Weights of a small transformer language model: width 96.
Each number is 200 + 40 x the weight over its row's rms, rounded and kept within 0 to 999. Layers, rows and columns count from 0. The size before them is the row's rms in percent of the matrix's.

# q: layer 8 attention query, 96x96, rms 0.156, rows 0-31, columns 48-95
# k: layer 8 attention key, 96x96, rms 0.164, rows 0-31, columns 48-95
q0,103,233,248,197,239,218,197,168,202,213,230,223,191,179,173,107,203,171,198,175,186,149,211,135,210,250,139,217,171,237,153,288,198,137,147,258,108,253,238,209,254,220,220,226,227,240,172,154,209
k0,122,239,270,144,241,283,246,161,142,281,230,201,196,194,201,205,173,159,229,219,173,163,233,183,219,177,118,205,129,193,177,229,220,152,162,279,162,234,227,151,251,187,211,216,169,244,89,197,189
q1,111,269,153,297,245,180,173,215,165,237,141,227,160,167,165,191,210,181,129,194,243,200,265,189,189,163,186,156,176,210,211,151,255,209,200,261,174,197,253,200,244,226,228,205,292,206,192,282,230
k1,124,235,179,236,215,204,269,245,150,239,149,218,157,225,221,196,208,166,162,171,249,223,190,260,281,209,227,223,164,233,253,191,169,127,182,231,152,180,237,146,174,205,314,205,291,224,189,224,201
q2,106,207,171,205,126,269,192,188,203,335,192,170,263,207,248,125,130,214,97,174,235,183,173,277,219,177,273,235,185,198,182,189,210,175,273,192,152,213,222,176,186,207,137,237,140,183,207,210,189
k2,119,180,270,191,250,246,157,209,260,284,181,188,174,154,226,258,163,244,125,178,176,186,228,183,229,243,264,218,167,168,199,151,216,219,241,235,231,183,198,185,193,153,111,273,189,141,137,195,180
q3,108,200,235,224,157,179,227,184,179,193,231,267,187,207,321,274,236,224,178,232,155,190,135,172,195,188,195,224,311,186,224,235,228,198,241,189,192,186,262,176,270,195,130,220,295,170,229,245,276
k3,111,175,206,229,184,131,204,189,153,170,165,221,198,244,239,182,194,154,144,159,112,116,170,205,252,161,211,243,259,164,201,247,257,145,205,196,244,198,228,205,256,227,185,192,221,160,181,242,257
q4,110,179,162,133,204,180,160,237,196,243,234,206,229,192,180,186,206,168,223,208,200,279,205,204,199,184,221,219,210,191,234,231,133,181,177,184,204,178,151,180,238,169,191,201,129,236,137,185,162
k4,113,254,222,173,175,212,185,219,221,207,197,197,187,204,188,117,154,206,218,170,262,280,236,135,225,261,224,209,210,178,195,242,173,198,231,203,218,206,194,184,187,207,163,151,201,257,192,188,144
q5,105,208,243,227,175,248,204,218,157,203,207,168,190,142,190,225,179,239,149,218,149,175,209,214,221,256,148,138,212,266,242,309,133,205,283,232,287,222,260,170,208,269,195,239,180,184,191,285,239
k5,113,179,192,240,204,196,164,258,202,187,254,237,227,165,176,254,157,241,196,221,207,218,188,245,254,237,123,150,171,234,218,273,179,189,288,213,210,207,160,198,224,271,242,183,238,118,195,211,216
q6,112,129,234,161,146,168,125,151,280,197,224,213,192,264,197,119,260,214,169,233,166,164,176,208,243,231,261,227,156,189,217,216,181,228,205,189,211,164,204,271,149,231,162,195,247,204,187,214,272
k6,111,156,219,143,149,166,171,230,211,187,194,227,194,214,214,150,146,248,191,209,253,183,286,186,243,268,217,191,154,160,161,206,188,235,198,205,181,230,217,277,160,231,143,196,220,235,201,223,222
q7,107,156,181,168,256,173,188,160,218,215,213,240,127,201,278,158,176,178,226,237,212,201,221,198,245,249,240,153,177,245,92,210,162,106,200,136,260,174,158,174,179,178,246,175,211,236,251,250,195
k7,114,232,224,207,319,174,233,247,264,219,287,254,178,228,232,181,189,182,236,228,213,184,198,195,252,255,191,117,182,212,128,132,201,127,208,219,241,142,207,240,221,169,255,124,200,216,206,282,163
q8,101,194,142,259,148,197,204,157,186,211,166,216,140,159,142,253,228,95,202,230,152,169,203,212,196,186,194,236,201,238,181,246,208,193,251,124,249,163,232,177,127,156,227,201,129,178,125,192,174
k8,111,192,166,215,167,229,237,217,262,221,276,232,165,197,176,159,151,115,182,153,196,230,206,140,171,221,136,230,164,231,149,231,275,212,232,198,224,108,208,219,92,158,216,200,203,110,197,210,176
q9,114,242,216,212,236,156,249,220,223,180,236,237,191,224,157,174,221,180,193,228,187,223,155,234,235,224,244,178,249,216,169,173,154,220,162,262,130,124,218,186,231,153,144,182,183,201,138,209,221
k9,126,184,193,149,217,134,222,151,208,242,156,260,218,142,216,196,224,234,273,263,176,124,181,232,146,187,207,132,230,253,197,202,261,291,128,203,173,133,225,189,222,167,227,199,200,240,107,204,169
q10,110,212,142,174,194,216,256,231,234,205,244,250,153,198,226,190,163,195,157,261,184,238,245,313,154,172,259,178,202,176,192,295,187,195,150,189,155,213,174,211,217,233,199,288,176,215,221,256,205
k10,115,191,236,229,225,199,205,298,251,163,215,141,210,202,196,186,202,204,178,206,136,194,209,222,223,194,229,122,171,172,238,275,190,162,176,202,138,184,179,214,183,263,172,303,210,202,204,227,167
q11,117,229,140,233,182,215,171,152,193,268,172,236,240,126,193,170,157,224,204,218,238,208,135,152,258,263,158,255,177,241,245,201,225,143,237,199,205,213,167,240,258,237,204,173,206,137,207,189,192
k11,123,251,203,209,199,250,192,206,256,260,236,174,183,124,233,227,177,203,216,192,131,230,209,130,201,187,189,211,185,286,198,168,238,154,180,195,127,237,236,223,194,226,194,155,250,169,171,145,263
q12,110,217,227,232,139,207,222,183,186,213,207,223,175,222,159,159,223,186,157,197,177,258,190,188,257,138,158,206,211,235,126,146,245,198,219,294,274,260,170,143,198,267,198,218,99,196,159,119,198
k12,116,214,214,259,169,171,241,243,260,182,238,225,163,156,210,245,210,217,202,231,215,234,198,171,255,217,187,287,179,242,151,159,260,237,136,288,194,208,146,179,222,195,161,237,134,231,199,209,272
q13,105,260,186,138,199,177,215,159,175,198,186,195,147,193,253,226,180,170,188,213,150,196,280,156,266,231,200,143,198,225,122,276,206,200,179,200,192,187,164,229,230,161,177,164,210,182,252,147,193
k13,113,190,224,138,214,218,265,168,152,275,193,209,163,200,221,179,200,242,187,221,136,218,226,184,301,208,152,139,194,166,195,185,190,193,224,142,116,123,127,238,228,138,221,175,204,225,234,174,230
q14,106,235,200,161,178,209,190,193,223,143,141,214,252,223,160,153,210,227,225,178,202,140,168,227,220,260,179,230,256,221,195,126,239,152,241,260,201,216,148,231,85,176,242,168,149,204,289,212,281
k14,120,138,228,208,177,246,131,195,259,218,221,165,186,232,171,161,183,235,193,145,138,159,191,218,138,198,184,239,248,283,246,176,268,250,185,247,219,167,210,168,176,163,248,220,190,248,279,210,268
q15,103,188,150,229,129,147,257,176,177,192,181,240,259,185,119,169,202,182,142,149,261,186,236,270,235,157,233,221,169,226,174,132,227,215,277,185,272,181,246,140,253,197,210,203,195,184,174,177,218
k15,114,204,151,198,132,153,269,192,252,166,226,213,186,194,178,233,158,225,166,203,204,154,266,174,191,233,256,259,176,198,141,168,222,188,225,181,261,151,237,124,200,166,200,197,270,142,160,172,157
q16,114,210,188,214,182,251,171,198,232,204,106,187,215,153,142,127,238,243,168,212,140,234,264,145,209,190,183,269,210,203,161,245,87,151,148,208,155,173,214,278,159,168,213,221,255,183,196,173,222
k16,122,226,174,212,185,224,222,195,230,222,173,143,235,184,199,174,263,242,239,256,172,150,212,168,217,154,168,196,178,190,246,208,152,144,173,217,201,194,198,240,150,213,139,155,271,130,152,326,109
q17,102,165,194,198,182,225,225,184,140,226,243,245,210,224,189,228,212,141,227,218,256,126,220,190,254,185,180,184,249,173,203,212,175,164,236,203,175,169,198,207,137,188,118,221,149,291,244,165,231
k17,111,172,245,209,172,192,215,140,145,216,279,235,147,208,184,205,263,201,169,187,262,185,179,217,199,230,209,149,211,201,167,180,237,171,279,233,192,210,254,177,158,211,116,204,214,220,255,150,188
q18,110,105,191,223,209,216,191,143,227,139,234,229,184,188,218,172,161,185,184,125,208,170,227,245,113,179,218,199,235,120,264,198,193,148,265,190,166,231,216,298,237,122,214,187,176,229,151,243,164
k18,115,202,230,150,218,201,257,165,236,218,167,231,226,237,252,204,189,221,148,123,233,215,264,300,130,190,191,216,290,220,277,237,185,88,224,218,191,212,289,242,185,203,224,236,146,162,229,167,110
q19,096,210,249,166,151,208,230,228,172,176,158,266,189,234,212,242,144,178,244,118,159,196,179,179,217,256,98,236,198,221,235,249,218,142,159,283,230,172,181,187,256,177,208,216,203,225,222,211,160
k19,109,244,226,141,216,173,219,159,159,112,173,186,223,267,182,207,120,216,193,222,187,150,156,171,223,171,96,219,247,247,257,210,168,101,233,255,204,171,204,186,205,197,194,163,137,204,176,148,192
q20,114,220,209,215,140,156,209,162,180,204,181,228,217,239,185,91,192,224,151,169,181,181,251,185,113,161,195,210,173,236,181,331,244,176,204,204,199,182,90,137,131,160,188,227,211,262,147,258,212
k20,117,171,294,181,198,161,185,160,166,219,226,190,160,238,193,148,212,129,186,218,182,173,162,200,129,235,232,216,174,276,232,227,219,146,232,211,188,161,114,211,161,263,134,166,156,212,154,210,198
q21,103,215,251,277,163,146,164,213,251,217,268,206,163,170,179,212,223,163,197,162,131,256,184,262,187,243,187,136,218,188,200,181,123,153,226,171,226,193,219,267,227,186,187,180,239,236,152,213,190
k21,113,251,263,153,184,183,210,212,271,197,172,237,223,190,141,237,227,212,150,198,206,205,210,304,96,237,146,158,185,181,165,158,136,209,223,207,183,170,177,267,259,203,213,135,230,186,152,164,194
q22,110,300,202,169,171,228,237,272,204,166,274,288,155,240,200,133,219,240,191,158,226,198,159,170,228,160,267,211,233,178,120,188,206,196,209,213,161,149,176,244,239,170,222,234,188,155,194,148,161
k22,119,216,181,178,212,170,209,239,203,163,197,194,76,177,186,223,241,303,210,213,257,204,219,198,243,173,258,210,140,168,180,199,210,153,171,275,213,131,179,208,182,178,191,225,145,150,274,221,173
q23,113,193,244,235,153,206,312,148,222,216,211,203,150,188,192,106,213,219,233,262,163,187,219,240,240,200,182,252,221,193,185,183,147,254,259,192,217,230,233,222,158,223,217,179,173,238,211,136,147
k23,115,241,203,212,172,210,198,186,203,241,201,200,157,225,254,205,260,253,279,174,135,182,196,262,181,137,203,233,160,216,203,235,232,235,236,273,189,209,215,228,112,170,175,188,198,156,228,129,127
q24,115,152,228,180,239,211,204,213,269,161,160,186,225,251,217,205,162,181,185,224,189,236,171,188,209,150,272,160,244,237,196,261,289,250,207,261,200,270,199,185,233,223,227,244,252,119,196,77,193
k24,119,186,227,173,234,116,140,218,123,156,218,216,224,158,176,193,232,200,238,193,140,327,229,182,250,179,278,239,215,157,186,203,257,159,199,231,203,262,159,253,177,184,194,261,215,140,187,200,204
q25,110,241,236,146,144,169,201,198,272,220,163,193,98,215,138,258,209,181,227,132,210,173,184,186,264,220,184,227,217,202,244,260,163,216,154,142,244,228,270,202,284,210,239,173,227,152,265,221,224
k25,117,209,215,167,143,136,219,268,234,211,148,179,209,175,204,246,142,253,213,177,231,125,130,192,196,162,213,259,138,188,197,307,194,149,248,173,231,235,174,177,277,181,181,105,209,179,228,207,251
q26,112,239,180,280,144,195,259,224,191,218,206,188,246,202,265,227,277,296,146,235,161,277,134,160,152,197,228,260,229,236,119,232,196,201,211,188,183,163,201,257,196,160,232,184,181,298,142,214,188
k26,116,154,209,183,153,216,223,150,238,178,191,135,201,169,272,153,184,221,171,228,190,268,165,186,221,178,266,201,157,246,127,215,227,181,152,246,238,137,247,284,210,176,258,213,166,201,140,236,201
q27,108,276,198,213,270,217,194,122,135,188,186,260,220,255,179,262,167,222,163,180,175,207,227,165,156,266,205,210,124,189,213,228,213,241,228,204,220,251,159,215,134,142,257,221,162,208,155,202,152
k27,118,204,232,213,158,279,153,129,215,173,219,267,218,228,191,268,96,181,178,253,147,254,214,162,165,193,187,214,168,146,96,235,139,177,160,261,180,211,167,242,174,225,279,182,179,238,233,243,210
q28,114,220,139,112,179,186,196,182,178,202,243,186,181,206,173,131,243,271,171,181,237,179,301,188,205,252,197,197,197,130,209,196,252,151,163,139,218,221,250,172,214,181,208,286,192,197,174,216,269
k28,122,171,206,243,106,161,185,265,178,217,215,131,166,222,230,250,253,230,154,201,191,172,274,189,160,258,161,223,187,156,214,257,213,150,170,166,173,211,181,127,190,185,251,227,148,181,275,125,171
q29,117,241,251,184,227,219,287,244,141,178,246,183,242,193,285,156,200,257,252,77,196,189,229,223,181,237,258,242,176,224,203,186,204,275,198,129,188,151,135,230,214,204,133,230,205,164,171,185,242
k29,121,226,210,193,257,197,227,191,129,196,195,234,185,195,112,205,159,283,196,218,172,159,221,189,193,240,294,243,187,210,181,228,198,230,138,213,175,215,190,218,222,191,158,171,102,134,231,191,283
q30,111,239,296,183,156,200,236,140,218,234,165,160,230,265,202,262,132,276,273,186,205,233,218,195,211,178,125,163,188,156,185,208,251,236,191,205,254,191,191,277,233,204,201,215,188,154,203,226,232
k30,114,245,125,172,181,186,226,168,260,202,195,147,210,254,203,174,236,251,238,195,170,196,221,232,258,180,129,137,188,84,181,195,232,204,264,227,225,204,202,245,204,247,242,279,149,232,166,154,254
q31,106,182,208,171,186,165,229,181,202,174,283,229,196,192,177,224,146,206,226,164,182,108,233,186,155,201,207,220,248,234,162,183,238,131,144,197,176,243,247,177,227,168,214,105,136,166,242,230,197
k31,118,212,248,204,200,257,188,257,163,156,261,206,226,202,246,174,243,207,202,153,169,183,275,231,208,249,167,193,204,184,160,220,229,139,230,200,244,174,204,104,229,195,202,145,121,200,185,169,272